Weights of a small transformer language model: vocabulary 1024.
Each number is 200 + 40 x the weight over its row's rms, rounded and kept within 0 to 999. Layers, rows and columns count from 0. The size before them is the row's rms in percent of the matrix's.

# layer 7 MLP up, 512x128, rms 0.31, rows 393-401, columns 0-127
097,174,180,218,200,182,241,176,135,214,201,131,165,151,193,247,169,188,217,179,189,216,215,206,211,237,283,211,221,121,262,200,225,248,246,206,197,198,281,182,181,256,196,265,214,186,252,255,186,184,133,238,272,148,190,211,201,175,233,231,221,189,248,190,187,224,197,247,304,183,237,230,174,264,191,255,172,203,212,256,272,130,187,205,246,202,203,209,171,204,205,177,207,185,253,196,294,238,229,114,133,205,221,167,167,161,195,156,182,156,191,268,223,202,184,180,149,217,191,119,144,196,186,217,110,162,129,112,191
094,248,236,161,217,194,255,190,187,235,219,179,157,199,189,230,133,251,200,152,246,229,136,243,234,261,218,190,176,249,216,216,210,178,131,147,198,129,203,229,236,205,201,128,206,187,169,180,185,185,196,203,254,221,207,269,241,210,242,149,145,219,167,249,206,197,203,209,204,152,200,222,237,201,193,168,183,256,187,123,255,227,173,140,87,204,178,209,156,216,135,215,147,281,259,174,221,248,207,199,217,216,181,208,212,254,138,227,200,242,242,145,200,208,221,75,220,160,185,308,150,237,180,179,216,200,143,261,138
099,179,234,211,284,206,186,234,253,198,194,217,124,151,176,115,203,213,211,200,201,203,288,248,216,187,295,251,177,162,201,189,179,192,233,268,195,255,172,269,261,198,162,156,151,220,210,211,186,187,210,229,190,207,223,198,177,253,187,265,248,228,229,180,241,272,151,220,213,210,192,234,252,171,209,167,232,261,228,230,221,251,231,129,205,237,191,154,166,158,178,196,178,279,267,191,178,222,283,116,191,114,218,164,153,227,173,206,195,241,103,226,199,210,266,204,182,209,201,159,191,189,192,188,124,246,254,224,131
093,245,181,267,277,219,198,199,221,146,191,234,207,190,135,172,325,206,187,115,229,228,184,218,283,276,215,161,225,247,181,208,177,101,206,261,253,195,283,215,216,155,203,205,251,218,220,226,245,199,153,159,178,159,203,184,249,163,245,220,211,215,180,226,196,131,163,197,217,141,137,194,194,162,188,199,232,184,179,158,169,220,230,187,163,197,231,219,165,198,254,256,292,228,181,168,201,223,136,163,210,208,224,135,241,125,182,197,210,223,201,129,165,182,158,196,218,190,134,239,162,182,140,178,121,219,173,144,211
091,188,207,122,200,192,239,206,146,182,182,134,187,221,238,199,247,196,103,204,122,247,140,226,247,193,147,137,212,213,238,186,174,183,155,288,193,214,182,230,207,239,154,193,172,183,174,143,286,200,218,185,253,202,212,259,188,253,243,246,208,155,212,190,189,197,246,154,210,219,220,76,146,174,206,186,168,214,205,191,132,177,211,215,239,266,271,237,211,195,251,196,253,273,199,205,197,181,180,228,205,159,164,130,262,216,214,196,219,178,173,271,186,171,219,204,271,153,202,140,234,170,196,175,140,233,172,199,92
090,204,173,162,254,149,246,186,198,260,151,216,126,251,167,192,244,230,197,208,199,220,253,205,235,200,223,251,198,166,131,190,213,202,285,196,186,189,176,175,138,203,201,137,179,185,185,226,148,206,196,224,117,194,212,204,335,216,237,199,214,218,274,233,117,149,223,137,247,212,166,164,121,129,197,168,175,250,197,257,218,188,223,174,218,139,112,232,106,153,175,141,187,217,191,208,225,209,188,159,189,216,151,169,192,169,202,215,204,183,219,243,128,193,222,193,212,180,101,233,173,207,187,234,244,147,256,247,196
115,249,213,195,218,192,202,192,188,150,142,185,177,206,142,187,96,176,175,175,210,209,204,289,138,215,181,299,242,245,149,273,267,176,243,202,193,172,189,178,231,239,127,248,162,197,206,144,171,188,208,211,195,201,189,180,191,178,149,197,254,209,197,268,245,275,223,179,143,233,248,230,167,198,166,247,156,142,222,153,209,192,150,231,168,235,226,119,103,239,235,258,209,231,165,195,193,171,171,184,178,198,232,257,143,228,267,263,230,238,113,215,274,212,233,253,136,174,203,195,174,138,220,216,198,192,212,205,185
100,222,137,191,197,234,187,209,158,191,149,253,195,183,340,207,220,116,221,191,264,115,169,213,214,178,263,224,235,224,126,217,144,180,242,189,175,174,171,175,171,170,160,222,164,236,239,203,251,216,147,216,167,157,287,173,249,265,194,175,157,226,190,159,212,211,188,263,182,164,307,259,182,160,232,209,203,223,197,201,241,153,163,219,162,245,266,229,158,223,202,184,240,213,165,155,154,126,217,208,140,230,202,171,212,169,167,203,227,232,223,165,133,136,215,192,222,212,207,205,217,189,314,267,177,189,194,191,175
092,180,170,190,251,180,174,288,195,216,208,212,197,290,245,224,231,210,250,224,248,172,251,192,188,218,116,220,247,224,188,142,172,232,138,176,161,234,216,244,202,264,201,215,222,149,236,151,225,210,179,160,197,196,305,305,202,164,144,221,164,153,208,219,167,162,213,269,196,208,210,148,186,204,202,249,203,183,177,254,158,202,118,229,240,185,250,144,228,232,186,207,196,192,197,166,200,261,236,231,247,152,191,200,305,161,174,200,163,240,254,125,186,150,225,261,158,172,193,144,250,208,175,191,150,144,244,273,198
# layer 7 MLP down (transposed), 512x128, rms 0.146, rows 393-401, columns 0-127
102,228,139,206,181,168,173,181,122,245,162,209,194,213,187,219,170,201,220,177,197,196,148,227,230,211,158,192,182,132,215,262,203,179,231,95,255,192,156,227,215,255,220,173,202,175,163,240,222,233,227,203,143,186,260,298,189,200,273,225,231,175,200,180,244,216,145,193,241,180,213,257,224,249,229,200,167,226,226,107,139,168,172,227,197,195,177,275,159,188,200,86,251,203,154,135,146,187,293,212,105,220,189,248,243,249,165,239,169,143,189,159,182,220,215,183,222,169,181,186,222,174,226,254,270,158,233,151,192
100,202,238,176,216,160,186,190,192,253,187,103,186,195,180,362,226,232,200,187,206,209,194,237,202,185,231,193,163,204,223,242,209,136,198,146,167,161,211,239,187,229,169,162,203,171,254,190,168,177,243,297,173,203,84,228,210,176,186,236,162,197,195,208,209,167,194,227,225,215,191,203,313,185,210,249,246,156,166,221,197,262,219,175,152,167,214,246,197,240,190,128,186,188,214,274,200,226,231,255,234,145,214,206,199,199,92,196,192,170,122,130,234,257,180,200,131,145,247,210,214,239,214,156,179,197,150,171,187
097,218,156,199,247,203,162,161,177,190,170,253,169,198,136,101,165,132,222,203,314,159,233,196,194,131,229,169,245,223,199,126,205,138,213,224,261,224,176,209,183,198,235,210,248,217,198,226,186,238,166,237,166,172,264,161,159,246,212,225,205,164,184,221,156,224,170,126,165,194,141,199,155,226,194,132,250,163,235,164,211,217,188,216,237,218,181,171,152,219,215,167,201,230,244,165,224,168,242,128,236,167,246,183,227,250,135,283,215,208,124,227,181,177,239,205,250,220,164,226,232,298,275,210,156,259,273,230,195
097,203,170,154,214,144,239,198,226,156,236,122,188,194,246,156,207,311,218,239,206,223,217,321,188,210,173,142,215,229,218,178,194,247,155,207,165,150,178,187,173,122,239,212,175,145,305,222,237,184,241,115,111,213,182,217,138,196,220,133,262,155,278,107,165,199,205,145,177,162,186,254,247,247,192,175,201,180,153,205,278,205,234,207,212,207,225,263,191,210,248,273,245,214,209,180,204,221,178,170,168,237,179,180,183,208,157,168,176,162,176,173,191,168,234,258,197,249,159,218,216,230,194,194,200,179,170,156,210
097,188,222,261,251,161,282,145,209,196,207,243,151,171,174,348,246,216,256,183,213,229,219,206,216,137,174,170,213,213,165,148,176,201,158,216,159,172,176,212,211,214,206,172,220,222,176,219,201,234,172,210,160,259,197,208,217,191,236,289,177,219,173,202,182,246,236,177,192,208,177,61,173,144,215,222,177,166,220,218,164,192,208,200,186,206,243,175,200,145,189,177,141,212,181,143,245,202,160,265,207,129,136,235,164,234,237,278,229,168,185,236,174,307,176,224,299,219,196,166,254,184,252,175,156,200,227,162,160
095,190,164,179,185,148,257,191,218,178,287,257,199,147,220,259,177,177,211,151,238,222,199,215,171,187,174,274,118,143,257,186,164,210,261,252,239,194,159,220,247,191,204,248,196,187,245,234,297,207,249,200,217,247,206,186,182,247,193,268,105,192,206,183,244,261,194,230,198,233,191,152,237,124,134,206,152,214,263,223,242,219,237,181,203,298,237,159,194,236,166,232,99,225,162,169,228,211,122,212,194,243,163,218,117,188,222,232,282,209,210,191,173,218,209,238,132,186,186,170,220,209,242,203,222,235,223,194,180
103,188,147,211,242,157,231,232,127,179,204,177,177,236,154,130,136,156,185,176,254,219,184,196,199,180,211,198,275,183,173,191,185,228,225,216,218,236,139,162,201,238,244,224,208,169,250,148,164,214,240,149,251,204,119,157,251,162,210,131,189,248,237,181,248,270,178,224,216,153,237,205,251,224,179,225,224,183,192,277,247,184,228,186,151,253,236,118,173,254,200,246,175,233,131,156,187,153,211,144,191,153,178,210,187,261,154,172,171,234,141,248,231,157,202,252,165,143,130,172,137,135,210,201,174,112,164,175,148
100,212,234,208,218,193,252,159,236,216,254,176,234,227,246,241,149,193,219,226,192,213,182,228,153,165,201,245,193,163,321,217,172,164,92,207,201,272,193,211,179,144,215,237,203,200,209,170,218,219,214,203,195,247,150,248,179,211,232,230,194,202,199,251,225,185,291,231,277,127,175,236,175,212,189,292,224,171,212,172,149,186,225,202,197,178,167,148,225,163,177,223,211,259,180,215,194,242,228,272,275,176,182,272,249,196,113,203,151,181,148,143,215,216,243,239,118,150,135,273,247,239,177,175,229,192,155,263,183
097,167,158,196,232,221,264,167,191,139,201,182,182,291,234,128,133,188,207,201,196,137,242,261,127,203,204,188,221,137,242,187,191,244,181,212,198,267,207,157,291,210,250,298,153,190,208,210,158,146,175,186,211,183,191,241,224,137,194,143,231,242,189,193,225,183,187,219,198,202,235,147,165,134,188,199,169,258,146,152,272,260,186,138,190,266,176,151,191,213,250,233,107,266,230,253,251,268,215,219,164,207,184,236,198,211,149,232,158,212,239,255,202,186,169,218,129,216,180,206,193,198,239,153,221,168,132,222,189
# layer 7 MLP gate, 512x128, rms 0.303, rows 394-401, columns 0-127
094,170,201,169,144,166,202,164,190,189,203,162,179,134,241,285,147,173,200,164,245,167,275,166,142,190,217,179,204,162,169,162,183,319,214,186,189,182,184,261,248,228,251,181,217,197,208,186,151,189,276,224,287,179,137,156,109,234,183,210,183,208,155,207,214,184,229,179,188,147,230,162,193,175,201,203,233,254,231,194,240,193,263,263,246,226,173,160,174,173,196,174,178,181,154,246,216,297,207,255,161,190,238,122,216,165,258,154,181,192,216,198,243,230,172,253,236,221,201,100,219,156,194,261,263,199,231,129,215
095,278,223,171,137,152,262,124,224,162,183,218,312,249,182,224,230,205,229,248,215,181,167,170,186,192,172,201,182,171,203,237,237,163,178,144,160,121,132,173,184,152,147,246,162,156,161,223,225,207,228,204,224,263,200,162,296,202,202,195,198,209,164,204,159,172,230,169,114,225,217,192,159,122,193,214,110,222,214,177,233,155,188,213,144,182,216,114,196,244,172,245,224,209,232,209,162,205,133,244,245,261,137,251,166,193,202,169,238,197,196,170,189,175,177,128,230,197,165,285,169,191,244,225,238,158,158,242,219
103,217,180,204,242,193,125,313,224,126,201,193,223,169,190,220,198,253,248,198,182,206,159,267,259,173,223,174,234,247,204,196,249,240,185,206,196,203,187,256,225,206,193,250,149,190,238,231,193,232,248,192,89,277,279,152,208,221,190,222,248,188,225,212,162,137,206,211,236,175,104,185,220,258,196,266,270,172,200,152,175,223,185,176,258,221,170,226,157,207,258,255,225,153,193,163,227,232,96,145,173,145,176,145,195,156,195,164,191,184,239,159,204,175,192,200,206,265,158,190,241,204,191,221,108,165,145,208,208
098,200,214,264,202,169,176,198,209,242,210,260,248,153,161,195,147,293,275,204,216,146,238,179,189,277,223,236,178,196,165,186,244,178,242,138,198,234,228,250,169,227,245,268,215,208,260,201,221,201,176,232,190,255,230,165,199,190,154,164,232,207,158,214,174,214,139,237,208,141,205,234,253,231,160,173,227,189,200,167,261,241,242,186,150,89,120,107,212,253,125,180,176,140,202,185,212,175,182,205,191,194,216,221,152,137,190,187,136,214,209,122,219,237,217,214,85,172,188,246,157,190,207,243,261,176,187,225,234
095,190,226,181,148,258,138,198,248,149,227,179,267,254,188,229,230,179,178,154,192,240,215,194,257,200,206,213,229,183,162,209,307,226,203,182,188,175,244,196,190,182,196,154,244,219,168,246,158,166,229,168,220,203,179,200,189,196,256,211,243,176,234,235,219,172,224,143,253,261,310,226,288,137,178,236,137,104,269,172,147,223,170,215,195,198,197,254,161,219,150,183,273,221,202,179,201,153,185,168,171,121,227,246,211,283,198,190,217,215,184,273,184,184,211,144,227,263,188,164,172,179,210,184,179,213,227,314,146
105,158,201,196,271,192,207,198,209,207,208,232,183,228,158,200,126,180,185,254,238,276,279,242,232,214,245,244,160,220,191,235,244,184,294,175,243,195,124,157,202,240,198,241,163,112,220,144,191,249,248,206,190,227,230,245,198,208,165,197,232,192,267,265,225,226,242,180,97,223,184,237,231,204,173,145,150,139,195,206,283,173,212,132,148,229,189,151,161,259,184,223,216,248,202,158,175,240,223,164,193,206,179,205,173,164,235,227,152,153,151,212,279,251,159,255,155,200,129,168,165,128,171,232,210,246,221,199,215
099,216,238,232,232,163,242,223,130,200,196,240,176,212,194,208,139,189,160,239,253,178,216,228,204,167,269,175,203,242,246,177,229,249,224,204,171,248,175,183,168,127,178,266,95,109,214,166,246,183,233,202,239,215,313,165,159,157,182,227,133,139,232,176,219,203,245,239,329,139,205,254,255,233,193,118,206,167,216,213,191,191,215,197,207,215,194,172,240,208,188,196,151,140,123,199,185,167,152,211,189,208,177,131,188,144,182,147,174,252,177,210,202,237,201,239,184,196,142,228,179,129,174,220,178,227,226,178,138
094,204,206,240,197,196,246,128,202,219,249,197,225,197,235,251,203,214,135,195,262,194,230,257,195,169,175,269,237,223,219,185,163,266,195,175,188,204,259,247,244,282,163,230,212,184,243,212,193,223,140,214,218,154,158,216,163,176,156,196,189,171,87,189,295,194,191,202,164,172,262,142,146,189,199,193,245,179,285,203,124,194,218,161,199,169,241,228,128,224,187,161,152,207,168,107,199,205,222,195,196,207,262,170,269,184,147,160,108,127,184,188,212,184,205,158,233,208,136,202,252,173,159,192,208,230,161,278,252